Part of a small language model's weights.
Training: a variant of SOAP for these matrices, 231M tokens, 3521 steps.
Each number is 500 + 50 x the weight over its row's rms, rounded and kept within 0 to 999. Layers, rows and columns count from 0. Numbers have three digits each. The size before them is the row's rms in percent of the matrix's.

# k: layer 7 attention key, 256x256, rms 0.0731, rows 240-255, columns 0-31
# q: layer 7 attention query, 256x256, rms 0.0714, rows 241-255, columns 0-31
# v: layer 7 attention value, 256x256, rms 0.0727, rows 128-255, columns 0-31
# o: layer 7 attention output (transposed), 256x256, rms 0.0717, rows 128-255, columns 0-31
# up: layer 7 MLP up, 1024x256, rms 0.0855, rows 0-36, columns 0-31
# down: layer 7 MLP down (transposed), 1024x256, rms 0.077, rows 0-35, columns 0-31
k240 088:493515396557518549564542559478608473528437430394540501522609462453471606489505578538471495568520
q241 092:410437468460513529497518506492483530597506424476471533504567459488525487507575404399476529513520
k241 089:524484507406557463433478481553571585591483486541540527539457435439489411461567535538540480450478
q242 068:553547499470551458497550448423455410485563521506512589473531486508521473520487551420489528554495
k242 056:539495499408540477492493457524474437535501478576495474597593550604526461468626436497513524524426
q243 088:558512484535465484472522467488458507523438579522470541532408472485450421478477504503482495533444
k243 066:541480480523507458484419485431534483542500344502458552471557586498534492460452473524484514537529
q244 083:417490422517587501480530539491435399485483510486475591484502506483541498456503513411504462542433
k244 076:517527570473516416489477568450486478534617519500543473521487648459437472444544542488593517506580
q245 090:493459522467500582495503517500475472500581434442483511472528508478493522472509427375504474455465
k245 087:505543563494540464418489501526567531561543577526547546494423471463498380534552460532512475395456
q246 089:492544497449453448572415492499494631458478533573452474508498513528544540469412510553540524508515
k246 072:548546416584431525484497514533477477419452486542484529472439495521515503500410517534477459434587
q247 069:539465487478567524551474496480578468443544402490541555461512500410534509511527531417505537540512
k247 062:548488526450522478458564521544531468552547498499527513543566555474511427468608478504507548544441
q248 093:543454533471521602440516475471656520524487447477476455443590486565441543514444479532440455440530
k248 072:530449457585487515511513492507514444419414589569437533480348543486441535528490453469560538434543
q249 076:510515604508530520590491364510550673565478447468481461466484532533508545497519478470492538501534
k249 063:568471547554492517480514449592480495448334534452560523444386489534516623537461497543464496472501
q250 089:461473511507419468518537510419520569429498512489573407514504443405555441438560564542478524517601
k250 084:506453511566464558530545462500472481503514596537498508543419477409493487406564554483489493476511
q251 101:444528644526520542506480474623460455610475469516517502496491563479543534466522561526463546525536
k251 105:570556517480553445514568538592486636519488528455538415423491446550552491517491643495444462466537
q252 080:432458539522551419518553487478366480473557454525471544410556528489532490520578484491669521573539
k252 064:531493601484618455427409501520469476473578539603516501552612600568612494488573401438547478451488
q253 092:596453434360547530597566473490519482436408464539500485442503522550585543524493465633534539523472
k253 086:503453500477639532425418510546500443500465353577526468501579483566541500565463402560515520473473
q254 102:508525515507436485479455455586551519498500436537515565557531519431497460514424528543484420460454
k254 081:515689547552393445527520555533578471551443541533432500469416475482498489513564542610508463483488
q255 066:425522559566453487529475438474487631533502543522413458639455500555508467455536478624471518505457
k255 058:520438561520487522540502487472521457417480491420485472444380468510463559479422511596447540486547
v128 093:475460418468523517522551537425431595466490424512381429514551443544532536391515501502571535570557
o128 076:551537553522464493482536374506499389572519422576521455412570533538579541628502543467357452448514
v129 093:509411400526477518460466520462559483509491462435407461474474453516508460422483477587556505505542
o129 088:481534558512435427564552554497513485500461492499572503444527474513548483635481447460587459592462
v130 086:391439465549573495486423585485559554539529463502403506463458442526497500466493587342532494516505
o130 077:528582427554500509514499453456463454485552456586414439536465517517486504445563513508499425443617
v131 088:559532509510506504455497409590497502433532528476575498500506453536515501458476571450484449552465
o131 083:566533541512537600495471549460515532592512503564532483506460536472468485476479465474547452501543
v132 099:556481514481497522505534471444543495433492434541551517507483564524614571486528502590412431418475
o132 091:466503496579455466466495519558532538510489529493613461442416527457481515504470541544514420507537
v133 089:469371595528461529542454521457454491530453488513518362397611537495532540596517547451523597590521
o133 080:460526488469481436494536542531488489474521508474509508450488542591542391467545471430444520434546
v134 083:580478497537410613472438554489471386541491509461423523512449477435500470503428470602444546492535
o134 073:544468536542465396448446525547542555475477483538508546475468465434482552455450545489524577521524
v135 089:525479529538527571462500460470457556464522479482467486529456488461510484468525522544523483515415
o135 084:496455443551416481423480490437510468473515465552502529547540488473480508524497370453529542487572
v136 084:553574517557480497450549579443464494493452375566416431505607473519387526495457426479455530522500
o136 074:517463473496586452502505415558592449500570502522533396517423491516533494518524505488551511544505
v137 090:487526501605408472448471559432529548477500472428447457514554453471446497505570505458564387491515
o137 086:445503517462572545558427587604450456545557492596450506496518483457531502419508425489489592530527
v138 093:509606528528462512469536504486497526505557539502429590565420453537481533457472514584477562436502
o138 082:516471438553544482427476466546549570510458500422540422494511482479506499518478461578501436524529
v139 090:531462542540509532577483470545502482505559500490523462483489563525525570475504476542521523512379
o139 079:566469485553476548456444558530421510502409498516468560467506540478535437526515509465447489572530
v140 086:448564535566424534417507503428505481616565483548468503460477588580536530520433481462585415551524
o140 083:480525512494412487506451488620552480526470530479500451522629539441475465493507482483453507525453
v141 091:539471481424603469501639499490418511542518514462475487427532490474454454447541576482535533602590
o141 082:508602520519409456417470550466568541487456475548504503470472568539593602523581448477394507495411
v142 085:467522460524550518517422373470586506608507507538581586514457471518585524479410513519467528479509
o142 074:554519477542561413529453530555497448425438589549498564531486526460469499539453436581467459564543
v143 097:543406516536641474502459504558536396468519549481576555525492480489495475573499442541416529506553
o143 087:513514468446531558500523557422591474495602521534478573573515483377549491506499532460539583423419
v144 092:430394598525524463490471521467467379498545535516490503475595408365498405508593570567495497513540
o144 086:553490510584434622545539512481470588433521533495486480489473485529510481434448478488400532490457
v145 095:514614546520492501506635499475577577450520624514493442535400542557596577520455542560459495449475
o145 089:477556509466539391495441523517475530504601458466520488453512510465519489536501554486460549404578
v146 086:489510445504460497450559439484436522559520502530479581541436473526528570540441464584480464489544
o146 076:511454459557458501429445498485590439517578518504517501526540523559510463500475462333602536526509
v147 085:419415480536424453560425515424459551559554508474463486506534430534492433512401523465416497553556
o147 078:646526462493548532407537504522588396438442515507472506503380538442461550467465458494484523508532
v148 087:632497548506448585483498504570433482502504431531442462504511480523426475419491491564550482546518
o148 083:480519440565564517359478487564461442590469458559577498379542486363514508446518518496402552472494
v149 088:426396499458558483450469443545424509487487510528451478483400469496567477486427515501426506531512
o149 082:585498449546502537499509436468436573464549554486538450613580462485533552453488565514493510449481
v150 095:474532538473527514484535487539478440475555549501567394577468512500520481401540517540490408563497
o150 087:486493537567480538451459457543523469515537474476457628505567512508504554526493497442511519497451
v151 083:432456539492563512552521528544424529465420447559547475447537379402502518490515495505445534537594
o151 067:491503484547488459481479462493553472536490535599442457554365483498572491537548536463558446488523
v152 083:505500514552543532470357462495487371547512535437499517533508503536542515528513319481562396500583
o152 070:518403566456495471554587584520495585425486507517552538548506509548452593485436564558552556502492
v153 091:543518595509457552530499529561499520400524526435558457544473462528553602454421546515503424446484
o153 085:554520462532589519403485615421451478461546499616523495424529498512450476507557543512557541507441
v154 088:526474464495548467478527538499420384448590579480479407506512425513475574521503566565499482560470
o154 080:501517543478562587515477558549515496523470464511537539556399504402572427501561544431470558568439
v155 090:564528376572539421488622441452493473478522483492584575464435496502469449429487466590476459523597
o155 081:488510531491450584464486511425539499539477496531451434573609506477537585509426542392421527570438
v156 086:496573509587474518584500452559490573486544531554507479418551344488437491445548523436424516520465
o156 076:579412481443545529442469509450502472523500503489540534390470572554535480456480380485435581547487
v157 088:491473550422538495445439508520458443473512523525474438469515575530467497505464509514528587493525
o157 077:531477553517466450547540455550587432490496536544528522398429470469619456483609481445497466417502
v158 085:506531556529387520557485532550500471421440433455465465489527467452466475522426490531578468414528
o158 078:438468488487537449442536484548491512499524512449511448558455539596559459456459516559469483522502
v159 091:576479460556447531428538468488543455375460428485408516497524322481502428440562505482569461552486
o159 083:484390505498457541527457429454429349564541418510542555547485550505467539568543539514481581504489
v160 089:480431410513456582425417539499486373526457488446571448513485550444470435513408518473595475592523
o160 083:485461575463453490536466539513572644501483476526443519446381431446428524515583511537483469422481
v161 093:470525516539516469448500522415557630507526496455392551429379570540465532465425512513547490413465
o161 081:463555491483495425590588483555497534481456440456456542539538537494478524512472573476491456525494
v162 088:426504496450510519418473491472568469455616470472468557519423544476434449496595457547553540377460
o162 078:481454528475446413466488548562458627513432559520505548428488444491481574416438576520567492499580
v163 090:472482502503534420623549571506480480528552491447557455486464498506468500448469536487575483563501
o163 080:455522409408505415447416550612552481529570483542511575507459511518472502556417474372416514544477
v164 090:601549470512522553470543615472539501499420546439481469501406509516549576404479450571527561501519
o164 087:488475461592473399519468577531477623560544443603556461500495478550566508566475574444462507474551
v165 093:424457435496469415447478473473475444603554469549465496452489569508463501488588522479597464459507
o165 081:565502548536522554518545608637462560396523471469521457458558490476491573529520525498488482548484
v166 085:475509563427563454523528495559575519523546528504489558473483483458541480564530586572419487500456
o166 076:537529511485420528498495525477517480444529504421496497509469556462516518377400447458471542435459
v167 098:531389541514538385496450507470504427464460538563458519573477557569562487490489504525525523608461
o167 092:457586457520526542517508456542448562534480516402514439474605500512454528490515450417524462455570
v168 086:496505597480508519498488624466513529516480469499421551494504499557595585553529495536523464521517
o168 081:465489482547494472389475432487566559538541429536541449569492460493553473434516492552509540508472
v169 087:527362474478524462545566495530506499498479445496568492393577429469450546453497555467440525497522
o169 078:515499409543487446571447493467501403492530576569516496494479557476487437489484470433597498603443
v170 090:535495490468492531473494508509635471566536424407537449511526537459478455530491528483482498485424
o170 079:503516482556532534447467551553518451483495523523533476469460519494469486499481516497531547470509
v171 089:510501542481419537509520461508497490476537486531504402535572511608565536513527466442516498517484
o171 078:586485597426480558481542363563607429563505537491543529520425561441604454530444464469554485505453
v172 090:535445586426449461577405557465533527576538376467566471473579518405479459529490451535436447518494
o172 084:533573521572474471517510505478528446532572580564453587485418448448475468501514538450465510426478
v173 092:484478486435502528539458425546536550468422468454523505455507477446479541424563518511503580485455
o173 080:561478553449536485475516448563478516509444496566526500542466525596464460596484487523501415525535
v174 090:533496551530494504470361495499453515535529482455552518482542592557538497599399366470473565546605
o174 078:421406538500507427623545499489459560389498432580449442449544528516510535454564575460535534506486
v175 085:571610473539489442433479471541483498425464475550459474564460590501486590505491570597542427510511
o175 085:504492552515545574545558425508586427535514527440481559468554517628480393514474471496445526453530
v176 092:418602475510460508402512479505542508509485463545555448460470551476562526584499504487502504460558
o176 080:412569557399505469562571462549424376434616583512472505608416510517528470520576481490506446425484
v177 089:554526451486524522443395462513495392520449531470504468600462432422522484496539471592453518526469
o177 076:541435457521491534481529597544504505555549441511526524503534405516572497499345481482487505489443
v178 093:495534506584464434439451468445513572523453487504457532398503593482375503514545448410490528588562
o178 083:412431448489569510495539454403519447537507447461432408520569430549558468497547532574490461499510
v179 094:543532529498435503552506486580535544502554480524573453534494455490458455433525514558569566448493
o179 082:528550565469488410437541484469457454505494499472478543554427550496556493438509393444470456578462
v180 086:453471360574535549554470513525486502573485429479559512512545461462486489520513488468517549496481
o180 070:532531495384533497544543446406476445418439555614489471521380486490455454566494426549536448539532
v181 085:559487476539354520458503526488592578559522501433422530603393577489513547498480479526474507466437
o181 081:456465475521438493484522555556529573506531465539574455420584557530439508539493542527591390524571
v182 092:541450562466495506436450548541458501544505439458506466510372424498575531508558516560476408488391
o182 080:540541464574431437412573538502532507506561566570509559546501507464422500457433575366638506551544
v183 092:569470450657461573429524548509564497477372442406445395486458408453480552443510468522581536499443
o183 087:459501491485495461466476454442498538552567444538450579531482517480498509575495436520476483525612
v184 092:510515574485502453507439463516503423564446451582554540477542496542506423537529391448551445574551
o184 079:499500474529547536477542494486461548502481490522352481480471520483530502534532581537525457410531
v185 088:508517596476535548456433500537430531617503487520527607521429612545485537553523436516544466539484
o185 079:492481557506486477410487477603493552465371496494533485419564490415547562420546503492617468503501
v186 098:556433482503531431534560564569508410488504541472550593533462613467611468463465464563463516520479
o186 089:484555442570526582413473565437550573365557502488476497543505450528505524479523530448478478487489
v187 089:462622510480507541493447517486558548534497496494562601445457482494526530553500497524510457520483
o187 086:518405478489554522470507446481610519546498488482467590524465478505441514458526516575511427451505
v188 098:534516438456538531553524444502469585400440442565545546404527458529463467525374418507461525434506
o188 088:440500547482582481460506478413447561586538485523480538481441493578457594520460574526532479548393
v189 098:503406512438541470514587526466466614417533511523506466483453515561500478531465511499496528441482
o189 087:525524445538484523525417456446427590585514554433490505414455584410488494468482573397567493555542
v190 095:511476431511466503583436476479541467493494528565478429511562534497483459529405473482493539490460
o190 087:543440555543425576464522511472520549463398536526462538459481526476601545443525469474548536549511
v191 078:521465602468506477462540455588475506520547499537511486496496550510415500509490521514534400546451
o191 074:514532487543446477479470460496529411549563561484495499453510597454551403412626457529517519457495
v192 099:521522522496458432559622472482513575363365515526502445462516590497442524561483572457416440576455
o192 089:461529424414505501516420474480478474647538594382491525538547422506462446451631496370506486508515
v193 088:517440510596484529393539556504499468533471435499472419542592418424426498545505406464448566502525
o193 075:476339551446621517401464467524475467406531545578560550532502557449429514517529495514603526533476
v194 095:593494550417458525426511481562513486452409511501459473486597535559522443584471499529517533501438
o194 088:469514407457534457525458536557439472506470506493531511452474458472573546466531500512515560418486
v195 085:469543554461529516537548455440465577510536425488465512415467543537465475440541463555428569412471
o195 076:585451507487426409442520522534511587508369596424455465504508543470518510448441479525471516494443
v196 094:452428481435513484502467512565488471429466483523570473415550483519488544515542557480440623397534
o196 079:462554481508603503576568418410496536535486454553497465481421514449586495579486409522453506553434
v197 093:590529484539382556440505509467507565582508490510473524521438519549506558501531513543546623383424
o197 080:511502486489571448415479515586487481465538482467608537395441494504566399459525410505445432524536
v198 095:483480594474568580489450489582469450502485465486484430500530445539522608462528519438450507529525
o198 091:546509535474494513548551436538513551537539556550525488534427593517572493510512527417470575460547
v199 088:545447490478451568508545493576516409488422492389465402494511516468556481429474510467504522574441
o199 079:560520493507462469499386481410580498462514547539533474585419484476513499540585506529469559502491
v200 097:352490379519439438468499474522560543558497426475486500429584543494390468533549475481515531468462
o200 087:434527552523526518535493450493441385494517591559486458490441494429442458526456509568454549639505
v201 094:505520543410542491538610443449504579444591558515537533546411478498547567556599503553410496456523
o201 083:486518498532513478509497431480548457370428521478529544471555445424552411521494525484586546470504
v202 088:434427514484462435400500578444559584532482495532415506523487481527489513546408500438489473470523
o202 079:476532515516531527522487430548510465602515461594437478546569530461509458460596382487627486444518
v203 101:566400466464495534480503448577574471555457429531503410514592493492518497449391545517497546488477
o203 089:448522505552535500430523531490564446383553572509515526545450550449457533523581431380529532474494
v204 097:498515501488570459535490481526516460513525483507530429509460510531410485548534491460573438597476
o204 084:474494490515525450417538465484438593553549499541485570529584527481566556552511451493474539540557
v205 095:520498489448457521485533553527544407496596509514447516575406578465497482574514464412523561456449
o205 083:477579517572433511437564448559565636499406520501448521496556485534452502496483538614562532530515
v206 089:439500492534513459553432515484462464483567462468479560504468510514533492549513501561484476392436
o206 073:486595564478478544505539481505492506524489484530500518503471539495489478457404582464504485511498
v207 093:533514502485480488620537515442520546515509535522610604471430448504544478512483508572482504493482
o207 085:518547503394453425503398498510507459536470542424517487583560543524515540553474461468472433467508
v208 087:506577467508580565493447481527485588503531486509428503491481470516541534403483585481530483466539
o208 071:561452539532522514550521540523525507484517488538508527411516497472527396524503439454538449462525
v209 092:528506476511508492509489538464447608432523511548560594426380487558522538386428510542507471523456
o209 081:524516484464503511615575483526512428543524442460573423567588484453522456578550559432475490515564
v210 090:458578559510559528508480451507480598479499532545529495568523501443567495545500598542414488484442
o210 084:578509432513543556545553485550479478454424568483538606437546525568551474563566454518472559451455
v211 093:504506488526525583523573550437443465345514501531536578457550499469519460533495438398522443461504
o211 087:562430477392357385523414445529534543534491522476488487487414481490396500459548580532568419518489
v212 091:503483464413442528473578476507479483491488593525487534516424541490587506532433518659521450422515
o212 080:473533525509465539485468557406485472566417419453508527543521409510459555510535513446453483466501
v213 087:505428589424460532467555481463494585486524526492533447495372582469485617635535452522475446481425
o213 073:467499476542447471466488519540554543527508482473518499518617475529525444506493589458513527470535
v214 089:474411508449470410544552542479480548427523453514463474418520515492486521463507555542471528545443
o214 081:462495531469468534505514547480600490523501495510518494519531573505488503551523635512515470585526
v215 100:482403476490482504520451534397535528545558444433529484479525379534480477464411474543431521572601
o215 086:583507567449499473479514516603538459506478562587543459400470448515582554557512546443527546403387
v216 093:486562439429482544488584533479534607438538417473487472487420469515482508456496495601542477433512
o216 085:484503477530482456510516430558516486523480598513486523595566574497557563495538555544510594490508
v217 095:527380541499449549503497550506601580489495459475468589532481489485510491468514372548535540484564
o217 096:434462504527487531486408524425439478454522672515477483464448550470549523518434469525545438423477
v218 086:462487487499431588444445450503534557487538464451511510515421556477475510424452511513488538498500
o218 072:526527481528526459377607558525463519427400537501433600485493517449533502513431455445521517447495
v219 099:500576503516505572524406468518499465460507488507518491476538474498539503513490602476503548512505
o219 095:555439535475527516479542515495542483532538505481457516423496412538513517486539468466407489498548
v220 085:463528518521403522530446417548527496503520527499544565487453500465480487537497502580461483457435
o220 077:466501543475459443501567613532486442525443564407528465561416544493518499448484494519414537526467
v221 086:442528557434482507533467501457535503568418556512459524401471387435456459504484504390446554542582
o221 079:563505481388524526585569576511409547465428522487490550575493490516464429487455493409471454446522
v222 097:530418522518521507570489571613454450504436503458451480501645461486506483526514511433459575490493
o222 085:597536537478565605451578443424534502440482453538507498480474483491518484575430530537516513530431
v223 091:524475512554543475522456497524528478437431496469464472499480497525427526502618533469519511574499
o223 083:493548491477541446487448525519488484554554538488526459461450534529560494557460416496562527455496
v224 093:483382512492552521470477479515489420517469566506489501526497423549424532458499432497476530570521
o224 087:492526479500499482503484411467455549481402488513543457432550569529556501554397458417474509533483
v225 086:478468469519542440504447478421530453467538487557494479358463551566433556445450572465533513521529
o225 075:483519554430600447565443459489544537520472459513584518522513463630612506400547513503375515545533
v226 095:540451450573489497495529579528496564472484497503512460568510471516483535461423575486573547397366
o226 085:517553524375493517478568556553479539471515609566539527440435488480424509486513457560495502498539
v227 097:460495475512547479412492540435572480402488499500464439498455478535639500504499530586547462443471
o227 084:414541546512537535501514523530412479547517517555557500497532425480427544508458528537462455396468
v228 090:498458497545518518523470489439540537460510475491543599538469462500471508402556503498475537526519
o228 082:552504463430455489393521472515561444480637449503533525511498571495510461540559443485525440443502
v229 089:442494523502554448522495489540493591509512424444487489447481465477433468539486570427603467533457
o229 086:513471531517515541497510457502436468570520551513449495524505540513471554457479526558468496576496
v230 087:471461461451525579432512557466512575470466517522487496534448500454556510479479566467530550469414
o230 074:458525600492514478511552458578514551503509529449595499456606594504439567506482486472494417473501
v231 096:498586509591534455450451463476513518466509467547511560497427487592562549523479452499502433505479
o231 090:446537481518564434514539492574537526494574519534584440475436542438468434483438494457523430519518
v232 083:451479477521578418470461434504519487539493518547529546495525574530451446487505483482530395550536
o232 078:441434434502437500605535425461530515541537591458542462514464551497406497566554479498479563449458
v233 095:490514549460495486439611470500496553477459493464512487439438491409496443508579558584421515498530
o233 087:481466478587476627515528419533528450533471515377520465483562504546489529533507488492479570490464
v234 091:497536504535450447458453528477477504518560494511561530499509538428462431499502507500504489516512
o234 083:503537536508429467507529618439565490489583526466432467515466516527544535500543484506646440491515
v235 091:471418470531553476514486473521498468474499451460546430519582492567481427486563460346545572613494
o235 087:583434525440550518465414470535549503537472520521417461497503528518455600565478463517463490551518
v236 090:519523519595506485540512468438533545470527482436528610486511507584530486478536560428542575542488
o236 080:485412491403507501388504521503507502483512556471444485486512508453520568485486456530473493482537
v237 087:610417447559534465495446551500463418516489515585468515510475481413499451538409439514501410510515
o237 081:428558540394496479492371496548463445402509510468533526483537515545518526406510541452569511499509
v238 097:596436479435535547468504525551529507603409493453491534493524459473497516488608503609575492550531
o238 089:550513584551408567443480465512485548446515597490514487552388501386523543511513391463532520467447
v239 085:499428397497569501454388449506555456547534438436539527431441531462444558552451533464519537589574
o239 073:478548467495481503563513529487473552514536459569499566434480506446469496445529514460483513565511
v240 085:527514520480519535527457444545424512531544480479557465479381519425531512562465454567527498486441
o240 073:517513458434461451567539495488422518402527523466442567478532495524521507476549641481466514479548
v241 088:455564513443549467502458450476611526491563493572406455532467444505524518506417558514502512449419
o241 082:488490366488424464574538451557519466513519488531686587473481486510533566527544417535450600545506
v242 092:503461440572512585355548489535510523504497458449567547526458452498503549506573438463505573549536
o242 081:478496519448476471559533476497444522477457481535439542511505589538547510553524428425520508415422
v243 102:483428449526520551480455503562466417499497472535461457552497552603501517547459462398652526484486
o243 090:431478555480402488569525466434476639426445577503498465438577511410570610503562456542481488521513
v244 086:464578601475470434464495518469557616509481536419486507578500475586559499543441532438501468634464
o244 079:534469514509578459507525542556500486515524529445439521482543557536398562439562502520449516423591
v245 090:449447489500506459552453570527532410517510525442495451442594567465460476499528540467541453497562
o245 083:375587585440445602568554435588445519522508490524481518470544474522496553596499491470554482543410
v246 089:574470549455506540500516508506506619464483529534508520531437436607567526491425514481450592525527
o246 079:621567464442523450488527404430516530481477573478448519452512573427536518576443519447424439403454
v247 079:476565452474447436498506427457532551493498524504474408478455498563456480480500525401579469510445
o247 065:387496546467447532498424482545511569541509528471476574473506478523470481535450422485468458526534
v248 087:510471553474543476517457449520514556547490454559551586422479430482488536465524500470397495504453
o248 078:550491370480549489532531446478552499500475455440449521532519444469411436545503567530532500490538
v249 091:507495601484553435524578472424492571431507533496418528522518512545449562455485600440548534506418
o249 084:466446459473464546482516458499531495561536473458501440463550583488505523575550404401493427448630
v250 090:448414509486494590453489517427474463541473480446439463480566485440523475539400462498418609557530
o250 090:496484421524569451595585440436529489455536571460532542475488619483441552522554522465526527500537
v251 093:472443554438512474543461475488556542545523444527370490487555617514465455526447439432484569475513
o251 078:455491547550510417489484458531474556487352500495524457520473501557548595494560534522516506561552
v252 090:517438526502431533459591486544562584491539493478561497529432482602494551555539449618522515491415
o252 081:468517499468579543472506485428563509483493578423496458523511576482603443522462540460550472397510
v253 080:400515486466521472542596432536555478439599568468538551495513418526589467522493487519444517566540
o253 073:599480620528360543559475505497517525552476580488506523417523520529441484497456540455487531452474
v254 095:530442532530514545505368540482484564564531387437457532465569460515502582469568457542484591429582
o254 089:581503430447541439520546473474540578446468550514552494420439544522583492544407509448587411469389
v255 087:476483514540587440488503480486473466504499571541546606542511507535537502542632418582501590571539
o255 078:494465489546450527491480290564397477601430494456426523472525574505419472515516493426549418457437
up0 099:615515473491548502449517483525521558444520520510540562454547445535485427537535619474567524579592
down0 106:540584471588514474558482490587651499497485521538536520601620497422464529514397592560521548407540
up1 102:408616546465592545463487480514445480498513496450500554646457546406480550518519426550414470551475
down1 105:558512336448537508504570543501515516544525506481491512457454502430513452449523488453595459578493
up2 098:472416486473493494506506454493497462530493570434491509457436473554476564452536495435460612500532
down2 105:491503551437602616481505515523529459454486495487521478559528562506542479471490458465573542447502
up3 106:557380549431483552492489451516580492560453441494531524526461400431460522449497477473534491511502
down3 107:512438530532475500465454571578466553548540518465581497500486584426521482497489464537504485465445
up4 107:518395546641572529571422524452472412486549560442507464588499489498525513486484468523558497526451
down4 101:486571544486465513520555592495495493536547595505568531520518490524455519426552560436429606506476
up5 098:415531542532503470476428462423557535454523539440552524457504549487354487459482531464426553508438
down5 095:585428449465449466525463453494498462404480393535523529554550416413547552514506445457479470447494
up6 104:526545545599545559498560521427622568519572423524441548471398491494488530468589550530475458571440
down6 096:394481506505553513501505519444359534528460520508374445481503523546603506477509448494488466545439
up7 094:471443555455448499511585503533564395451424490392461537471415464529505525516488404524580552486538
down7 100:524531524560502619533425479614491495489495502516499475587503562433486471543467568462525522460505
up8 102:524467515371514539491493528466483504547493447514562564477447472507512425517485491489469545479585
down8 101:449444460576389513536545407516453439478410365474510473462506459589547529555492509490467529485551
up9 102:501548603508589485543492526538571510523524536559478505506502517416542572460473497600506520473544
down9 087:577495568553456534548532452471465532528506558487561474490521502512464500467465487531378510556530
up10 088:510454519513481512491479449479525556471488481529406504533541517440448500483536496515497502490615
down10 083:489523503485607448470529578464487581497484467514503525477386458505484531446499484542519494500484
up11 097:517519447531531422600422608515547522413594516471481498437562508526493520535396492571448556471509
down11 111:486477523517537471449470545525466453478504494485472474455513511545462586492539562514463477461587
up12 096:464464455433513580464469503543468498489445509513622461525465422533588492454468445479550528509560
down12 093:478580599541471458510443508515558514487441432423505417526503518496425467532487518420520511520472
up13 097:529537445582441478490446464478491546523543472464488499459472528428469454403443459498492389416461
down13 093:516548457506446454448526492522447535471397556507597521500515560523512375463507439421502514505499
up14 102:521481459599473407494546496509528459426530552531508493477502487368534605549529527499469578488570
down14 100:470444541489474635441518559470612454561520502485445384460402580536435540434540520441482456484412
up15 098:564473485527467533515453549524537510540536374490458443518566504435555514581439450491538503429531
down15 099:415500533511533567464465489488602427472463550559527452463523435433517470527574580407526503552510
up16 101:520525427564569501524448471478567570494452484525550496448564514483465499524419583468548498452520
down16 110:486471553549498477458524544495545534460553464460433489400483444477495541430561484369457569573450
up17 092:484399573492482542640612526458546474563492568539532534384545426434541472450457519459455486476500
down17 085:464559526610528584437498533513503475529530586460538463434539456611439443390465500524472440532454
up18 107:559533466522572445514508513417538533523531450507604342515476514543411496500434530468440499465498
down18 106:410448445520520470563480474466426495561561461474515540576411505533496480505433484394456545520532
up19 097:506533482533494362546521458378532516467553441536508521475521519514543411481560532451438484478528
down19 103:425533431552459586451537430531431510570393455533487501455375581547506601341526532546636499519467
up20 090:459489528478477511461473451541530437462515476540438566533477477495486511477512523534505489566598
down20 097:536514448473560549456499509507521508500486515517461463591519456567483562538513554450583440393428
up21 103:508407512535471626479486433470448491605575455517519499488591464571481493489509562557507506499591
down21 100:485424477466430541425520506644457495501466501439523444522499536413478646498531502472552498577414
up22 107:518467502532556514449526483448513540418527556599505536560478500628486540471453475559495519428476
down22 107:461435458497505512539543473523465516445430512520467463488569490468433556489571512460439510491489
up23 108:559476500611588574425442533533448433587428510540531418536477573484554551588516509546536423504492
down23 109:505478494525515504538564517478494570579449517531558436488488489485563611430541511391497502501483
up24 099:602469489518540526480502508509475433553566563451468529473534438456511417486505429494493430472503
down24 099:518450533464450429451507473546528461597452457447420500414453520545477470485481461609419542594456
up25 110:443439469462375411530562470554550381470521463499485508522520427431437509373524495598514441557548
down25 110:519513460480555490516481556497491540505585434479511520469498481417491471542493452537561473487490
up26 110:516479385542492529436504532438376591459478514481519458481452432451453597504428447458590468539476
down26 115:518611594552531460549503520515465563546503520576533461469546474563506572460576479563460545457486
up27 102:538493528527565556481537469438523503461547398539545536476526508557422541571523532463553468568523
down27 096:496505526496511582472507471543475538532477524460528468465542436450519568553518568410478481523472
up28 099:453468440505483495556525476460462476424500493474535571522462543504488418351472468515500579579398
down28 108:461539607520523477527457497577485441461517585546528345479486531474447500488507404449508490510420
up29 100:455503471453449502511536519486570575533486487536477571425471576575464522459532490546526466538508
down29 103:487522470552518489415603498519480545520497516484539440514630505401592504502505593403503459530403
up30 103:488481609460541498462447535504477510512495529499464553569561393466554442499526407566459458548538
down30 096:488489541519445546496555563460438557469537500477498570410455510557469475529486445525489497494429
up31 098:497511447482398478504376464526545522482485546537475514437505539541548471416564469487367522496445
down31 096:508584457633485451513556455573415579550476555555457483499518462541421488529459508553585523537470
up32 103:527593556632478456492504427470475523537505501532460556585464426473563533529445574506401531465506
down32 109:527569530523526440457474530519530468539531505458429525471512406456592476554437521430524435539461
up33 103:561464457494511443475547572446485524644545484555563455513514490459575511527483459525475485425559
down33 107:534579497397569467529566517416488522501453478505410463494501497437444564510460531486436461507414
up34 099:488557473541477478477525528512620533568467435519505543469537464522527449548551507458532482578500
down34 099:475539530550509549510532462518535426604522507476554509446418513530496485552416418500487424408455
up35 100:592501459494534468500501364380555489490487504516429517555527462490503476463525479498452499488481
down35 098:433503525563542496461531473548375576558507425509489505568494486426547583579401508446453516451523
up36 102:486466485463613497454483494469506446542434499492422503426560549603497517506471529469603475528539